Weights of a small GPT-style language model, trained from scratch on English Wikipedia.
Architecture: RMSNorm before each block, no biases in attention or MLP, untied embeddings, normalized queries and keys, attention and MLP in parallel, some layers without positions, some layers without attention, local attention windows, gated attention, exclusive self-attention, normalized values, value embeddings, a smear gate, an embedding shortcut, skips across layers, capped logits.
Each number is 128 + 24 x the weight over the matrix's rms, rounded and kept within 0 to 255. Layers, rows and columns count from 0. Numbers have three digits each.

# o: layer 8 attention output (transposed), 384x384, rms 0.0418, rows 70-86, columns 0-191
# v: layer 8 attention value, 384x384, rms 0.0424, rows 71-86, columns 0-191
o70:112134131085105112164121131096092080100093107166196140140091072140128117104054182143145087152113185127115123161081083134113119163097155105167111140163111166176079121133157094074136101097121085133139103130147080146115176106179142129120153120132164161132170116084131155128126089172108139138094121093163079164183112129155147150138177146129115129091132105109092163098124124196102078067103089126159107142081118143086139125145137108184073158133145147125113114119137146127106153123178134138128098149110109088138114114122107143114133131161129143124090129120130134113139179096146142188
v71:137101171087132153131094130132093081187074114123113125140149127159152156116135112164147143111124115152110148124059113164171134097142113139117106113154101145150149090099148126106113128136128134116116176171137172179103134108142144152130179137125099111098142138117160159122114099143120136125153134106127132110125103140071174102120125136139121136113126106108108114092103127104120116142079156117105143110125123156166157124148154154116154081183093158144174125139120171112154129100106112127116137107168115131134145106154136156146146163126136156113121147150144116124103136083140106106
o71:091098168134134143145110096167164119141058082137140125163166137151147112125104137171130126129122115130148162118116150171156143114114134173153152104130139130140116142095162115143122119150135153113131133166130140166068147112121116121154145128149137099126152153152136127118110098181127132128140135123142153092122122127087159138130146125089135129132144073128076128123117124116152111131080168140125125116155137161173133130108161151107134130162128183151177083119116139110144133111135118119152162122114142153146143091182105137120160138132149136168129112146131111128114115104127085165
v72:106127091149122129124138145157135129102127183090150155140111093145144160098159107169136146144109082122146078109110171098090145142103177101114134103135108136075130090120129145128096145152122095131106071079120166151184093192123084134056112073136108110113096082087142136148188179137119147136160158173133189110151113084222136124115089153168159137169116096181181097127122165106095122117143133142097066153131186075120132102127154131083123203108124087113155132153145158127114118075093167133119090152156109107122137156138119132137098128112130145150129121137181111181085130152117155076
o72:108123073162145120099140128135176116159134152115109152119102146117137162078164072166155182153139103145141103132180159103087136090116149109082105117104155133102170099154136156179148165133126081119123098077118179160182079130131133101123080104127107135074140094100149145139170158146120158107148197148134172111119139063149094147098109145151092137180107114190170091149116147071139109117141136143114123145147181099143119158155176132070143172117128111152171146126148135112077142066113146151112084132152136154121150133107125111151101133150104142196158137147156117155088110157147168059
v73:097142164145114123152143127137143121181133143123122182109161110171137086137145145114166115138084093120102114102109126121113105110143110185122130124121134164085133130097120134119154112137149141099183161109112150133152114139112132119107138143151112137176126135136130137161063163112094094138097155120084136136135146114111117128109139140134106150117102103161099096115093116149141151121165100126147122095144102091172145140144089160174156095114121127153144102142153147118149158109110142142141165141108119145139159096152151130086118163183138196136123113118103173119124152152131108152
o73:083109136126162074163124099144121164153119170104100143154119129109116097168151151111145114140126065152150107136119116120118135117139115141124130155143151121112151119105151085134143148136141125161125118139118114114152108118093118143162121167127134164170169135099147135146133179087113094155085186086097111137103113134114150116107127150120123138131136118124122121150100135137149093118145119150093104111131138098118186171126128148151145103099141175154142084135140157117135177124135159160132135146079107120167112120106137136142104118122135126097148087103107154121084130142156138174
v74:148155102144137154112110171112148089156150105113102129103152168130149124121120132162139131110121122132147100110130146136088121106183114089110124161167164138154115097140119106095103166130146130112089109110109120145129094115115133122140131144109123169143122115179162176103139124107124134083117140157132169124098120138115155134153133142146118079136151092134113122163163156074118128144112076099187114146142100180137106102139144089129155092116125156120112153148162117144083157100160104136189114128166171110111140143183174151147128091116078088104135159199126122121086162127133115084
o74:158174103148107161135114137089165122121130132092107146112151129132169133089111136166138117108169081152176102089129131121115110137226110120133107163102139131125082096143124070144123097155136117107102130158084123182136133090142131119138151122132140146155083097191134135118139116110151140105138136130175162163116114157147118130119112118141074090140184093149130145154139150087123122129113105150172174146125132149151106122179109113138142114150111140110099168154202122112110137096143116122135096072168186139120153122198136136131117107125088127109078178176089114072067177143132104121
v75:105138120158144120139156103125124157129133099152127151133105131123134101169187119185124117117100129131122124142157105150146145124131113118140099138074156093160128080177139141151108073156129139103124107101147124199057125134161120132078104131079140141130110052159156091186097154133119103133123115137125163114129179119114161164069110126113120103163139142106151137142140135160114154130146151089089149119171102109128106117075093111161107119137126125112124143144159118148098143111172155142136127137129101173128150084143145083133154103144146123100122136116148146100134135128105155129
o75:129130141139176154147110114162114130103167122138105112131093141098132150143165053162126102152097113149150148147120112166143150125163141142102085149092162132131114092171134182136106124132121122140119124121100106176101123103123134181117104154096137111081099155150143065114118109090107081159108139085110130118108151144109157112111110134145108098110145160126157115158136183144079131096148121142141159141128090084129076148098057139200090191122108142120166136143129103163093122138130174131114118116100116138173088093152167139169138115126141087128139118140114138086117147112153155162
v76:118127102114122094110122099197166111096127111165137109099125150127155138160138131119098163137119132111117167130112127107141069124132125138097153101132116080130131119141175165120105140100122123126136115149128168091139140152130117119147096162115108137082126164127152096078069144120102121152135162120129125099156107111148133140134164113158129164075138114158114136179127102167141107148107134073120133148179147153131163114106129118116140084160144147160126094171159128168140118123127107139103104136112141137118111107163141132161155114129083092171106188125110129144141150131097177137
o76:149139132106147102103130089170123140142157118146160094090093156162091159142106138098117177120122131111102112105101111138144119118142092139087121093078149090142106128111169171165146114155130122088138152138141174126143112140187130118139122138094116125107153144147106141082142156125062142119117136136119135094157106139119091110134157105194140125095164124151126152193086176168123127096135124081135141160162122097164164135122138153120136116150161141189128138176152099158127126131092126114097119120136160149132118146152140104141106128132109086194123146152125111127172174126096132147
v77:106130106111105134108138102125109134100076098121116130163156111107147183111151109138108132168144173149132174139118091143143165088166084131129087138137145132152080146140120136154122123121114125161137103102160163144135092104139089155155132121124127138127183144125122082147160147157120196156121126116155131140146122124100161131118137142172143126132148104121109124092125157096146137161149154115092168119153106110111127140105142138100107091136095151145167125151142114143130169134083112086157129085151110115095145127121141137136105139152145112132134139105147108087122134100119115127
o77:112117121101126135146144103153117137133089092106129106133158130119115145083114127166117152144153140113115147124104107139127137088155102154137128136149122147132126154143095137113131108157101138162133140100102115150085141117122102144139127097115107091150134159165156086130135101138112155141121123110110131144104121119131149153128126125121130151130139101123127156104099149103143161119150143124162122119136128138127169137131135179143135104162110126153176140149124134168116146096130119099119114097155125132123153143151159141159141171138159084136134115114124121132120145106139146144
v78:130116121130141122126144088130181122150147113126139132134160092116118107145131115109118149080145143156121092132101096135121113124145115152100141105135128147161137180092109160149091154100127111138134110128138156107161106145107152095103086120121104132104140136096094125121163148093125122120103135111101130114157132144105103147131181081154151124140135129095115133107150144151125134113178123139123120119134080130104144102122115127124104166107123126094121147113107122098160117108106113168160154146109128076124117084141109114092111115092137126128138118137166115104124164166117136111
o78:129119114135122103083143123102143117141149118128133122093130125116127120151143120111129145107097160142089130136154077101154144123134133132112160123154140107127143132081094156144099138142109088110148099165146148092137117118125146124124084144115151114116108143136131127124161162153134152108080125108105131124160148128077124121133155083099132094124112113118151116147119124144122140131123119133129083105172147180101120115137119123119151154173134065083148139097131099118150159141101122134105150133135142109122113090122142110125104107083150154096079135123140118076108107159127115086
v79:089137127132101127116115072166141120131109120132138116122127142128150146088125120097115104113087140140152138096144118138138137105127118136108075131105145112160144139111168126145139151123145148125111119133093143147183143119123123136144133088125120133139140154153151083125135151105093118132152114168156087135109129110181079130135102107159108138114128153155106122120142138141157160075129109188158128100122125155084156095165128164124132132117128102138108135156134152151111144147112092156123126178190148151169139160119138162150130130159122114126138107159082137141102115114105129131
o79:110170146103096132105137146146096160128123107117141109145130158192151154143147133127131132119115125133125113147133090144131116168096143094125141092089115143099102151124139117119133120113173100112132120118112145159136122130128143146133128120147110142120141106161133127160144132159170137140122143092147106136103122151143104113137134152142144097122128130119111120091130163176109141076123163155168117106122144166099137168140097156160152131086121147130109133136138116123097139161129157130143102125182069111160095114127122154133153168118124108130162112139129185137132121153122127081
v80:145125154139116111100137119131151128187149102120130147112124134100115135121128140129117087141183145088137163117152117174132154174097144151144131138169120145143109089119129151094153093117137147149137127113145122105155117113148085118123121127135138114135140162107122108133156136118127165149119087161141113139120125140157145115104103137116115099141118135139111175120130124133089163091125132140120079107117149102108144156104159116101098140122121132136148103118142151112083103127115125098135122148182100095124146101120129148151131108152111163087108154109102158134131157135088107133
o80:113144100144117135093126089188113111144117151112102130111122111124094108123094137131120110138136122138109095122160168143129108116147146148100149151170132141133123124076108148111099141158137124163121101082078119143114123147151127161106116101132130128092115100104127149032141146107113145099127114123118120135125084184128111112119113137120112133117143114149123159128097180176124125081090100152139134114163122101102125125143152134121080091113108151136107150140138127113074119128127122130149087132097155106135109123125140134138119117142113153100129112183119132177126146115121114155
v81:135153140133113118115139165111124109128155130147129127099139099105137124121111131143160126101131129099163137123060137108126120148166080149166110120099070091156130152120118105146144109140146144087138156115135117095135150111153072158107156120095133165117099070131123175186109102115169140145106068112136136129159134112131149086144113104135109126115131111149127139124128133142094150135163133150125147115143103146118110136161142189124140101125134173097113085117105112153083137101151120130115126155166190148196147081136153150132160151119135110159146110117105123107127153122131131149
o81:145171131124116120142148134073099112112142152146124144089115146131113156051147129095122136149136109129126133151067132097130096147145142149172114121128104088159111131121102126093094091124145142132109145126123082129134141097147100160131168152131102154172144171144107159174106093108185137124119098133168125137138129098113122092106099137140099150097137113096122137089153159134117132150160101155143112148118135162108154114171124166136123155103135160101120121117126134113089123122107132113128095128179170104174165091129165156116139106114144073134139107087116143139153131133131117096
v82:126137131143051121125089128103121136144108115088118116130111110120139133118091124136128104107125159109130142092126130117146106108152128142085115159128110099130126081146121102127135086127084154107167153137128149150114141119149084160118155172115105119156121099171135109057155147171189153105157108176117100184124135147126118144155122138137106154144140131136177124137104150139119163128131084124157169170106119169118137115146141134112149149110152112133171144114130113170138131174156121172106098149139117141120152124118139158123120120139136112138118134160123129125090117106088151098
o82:101135152129105141171113121137121115118096117131143107118115115083088125115123128128108116116108121119097118086125144164132101123158144201090126133104122131170146081156106097134126118107111137149131146141117118143127095122120115147105098169114120126167137091156134127081138127123136156129140123167109119167100110159158090136148147124118113112127182154109153160138130158132134154090103079087133148163113123169136164114105139101162133170090163126139139134148143134152142132131154145145133085155155108133131119124116129145141158154114140079094099168131148113142122132128124139136
v83:109150137114079091127099120120140120107108142140119117162125105163145142137099081119142108130132144144137076138137148153128078109115119111139153166122130059070120116128121125086085110103107085162101153122112143131107124140128160123119076128135114141081077044144126139141088106160096127105140124110102133136128137150161132153114103163098081146130138129161164077133099160117112134142141123162102152148119131100107120131119122106148149117144136137080076093103117132141115165088136116119145114135115126144118123141170085134126152145149105140125150118126119085126159123146124149131
o83:106151153113115125129122133113133132132137174164138125134100126114116142156116100117149138101152136115140098132122121160104087133148108152124115140107140100106155136141108135107115125115141131123110119115168114152121088198140127132133124162148099133106133094127169136166120085147112136114130133134081123184114164161145089130134055154119109148136147155133134115166073135117103118183135092145153139133126100128135074142137142096136128156115193122087119108153158160126140140093152165106131119176140135173126112142149090104169149110132128153141141146146115092109139132152141136145
v84:165144105125162126170147080129147174096125125150153130162117179135100101163129155157144120134145064106170101143098140135074079149140137106106152150118071088141104097122123131132112106153132164129133176102135077113123113140147153108156132154106153142140110093169124106128110129091155124089123137099140109101139131134117122140153126161122146158154127077145143104119150058169086140097128106157103097131088121151150127092101139105139151148150145162117134140164118137143111172149128147111110121128130136162147145155075131098171176129124196112150145129172185094127104139133122189120
o84:193142098111123121141178133093134132115122108093121121138132152149103092148135127113131144140141091156150159155112170144128112152110143099125134147104143106136116104133146157117087111132133134136149161127117098116142106139129146155114123121132154133135136081147122118139150148083123145152125114112128130103115124179119128111112163125106113141135119114153138152103141123112108138149139110122121128151119123105147127121094137101133156147123128119106120139155130126154097144128153142128149139083156096125116149131107099125135168151089156102122152124144147137131121109123128121138
v85:141099161140130110148116132136104138134139132105143128160130155122107115149134157182126135137139105074096182117073114177094094200112099097158124138149153109121089148153150135156104138141116125087122129136098130160106116123131102095140102189127079144122107161145147124147154147083090136121114135133093065109090186112063134143145127153128127135117136140120142109077101138106106165135138094096155104140100119127117112177109124132081132094132140146134135101120139129132110118139120195119089119139113117116117106112119145142181136123119207121168075112120153124077122140121145115127
o85:140112129101126133130102128116078145093143111125154133132134149106083123160146133143110145171130100146129117146121103176128123153104146150086087105097115100131139097143129111130118107123108130152115117150113095154099123120117111146107116136112161109111125121131098129094137121133124137101122142128127087086104133131107154129116149137133126149109136109137112097109113166127172103122123119119145104188099119098115131159106119108142145155115141148130112125155092147099134162149131131128142141137115121104149098108115119139151137099106188095125094128118159140139107123104138154134
v86:121096102134162132126172131109108127126142123161180114075183120135101116111162159089196138149115111146109138109105124107162115145119161189091157117099120166121171099132121129102076126147114133102143129131084149118126161147082130146101142109128138117147087165138127108171115170122088099183113150133123168110130112083112112123120074115128112195147150122175105062105128128117123124068161112149085092132146168106138144146140105167132148122187090154140114112122093157114130095110115144141124097141168143113141146150130106119141148167161130160126101105073122182169101113103145173190
o86:108104104155133127083140157124108119175119109143163129117154124102111109164105125141192128125073150097077114104084157114124156127130106116122136112170131171125165102155112149123117136107130133115134110131121133126146092152100130142133155151123136087161115190128182138153157166160104116186113166137087167130109170085071107157134093168120118161114111081136144066105134133106118126103149189076087126137145131107133169138147155167104181143142100132154142138113105125100110132130081186150143118135159122098164141145094142153124130144111131151126150094116106144132134140101123151133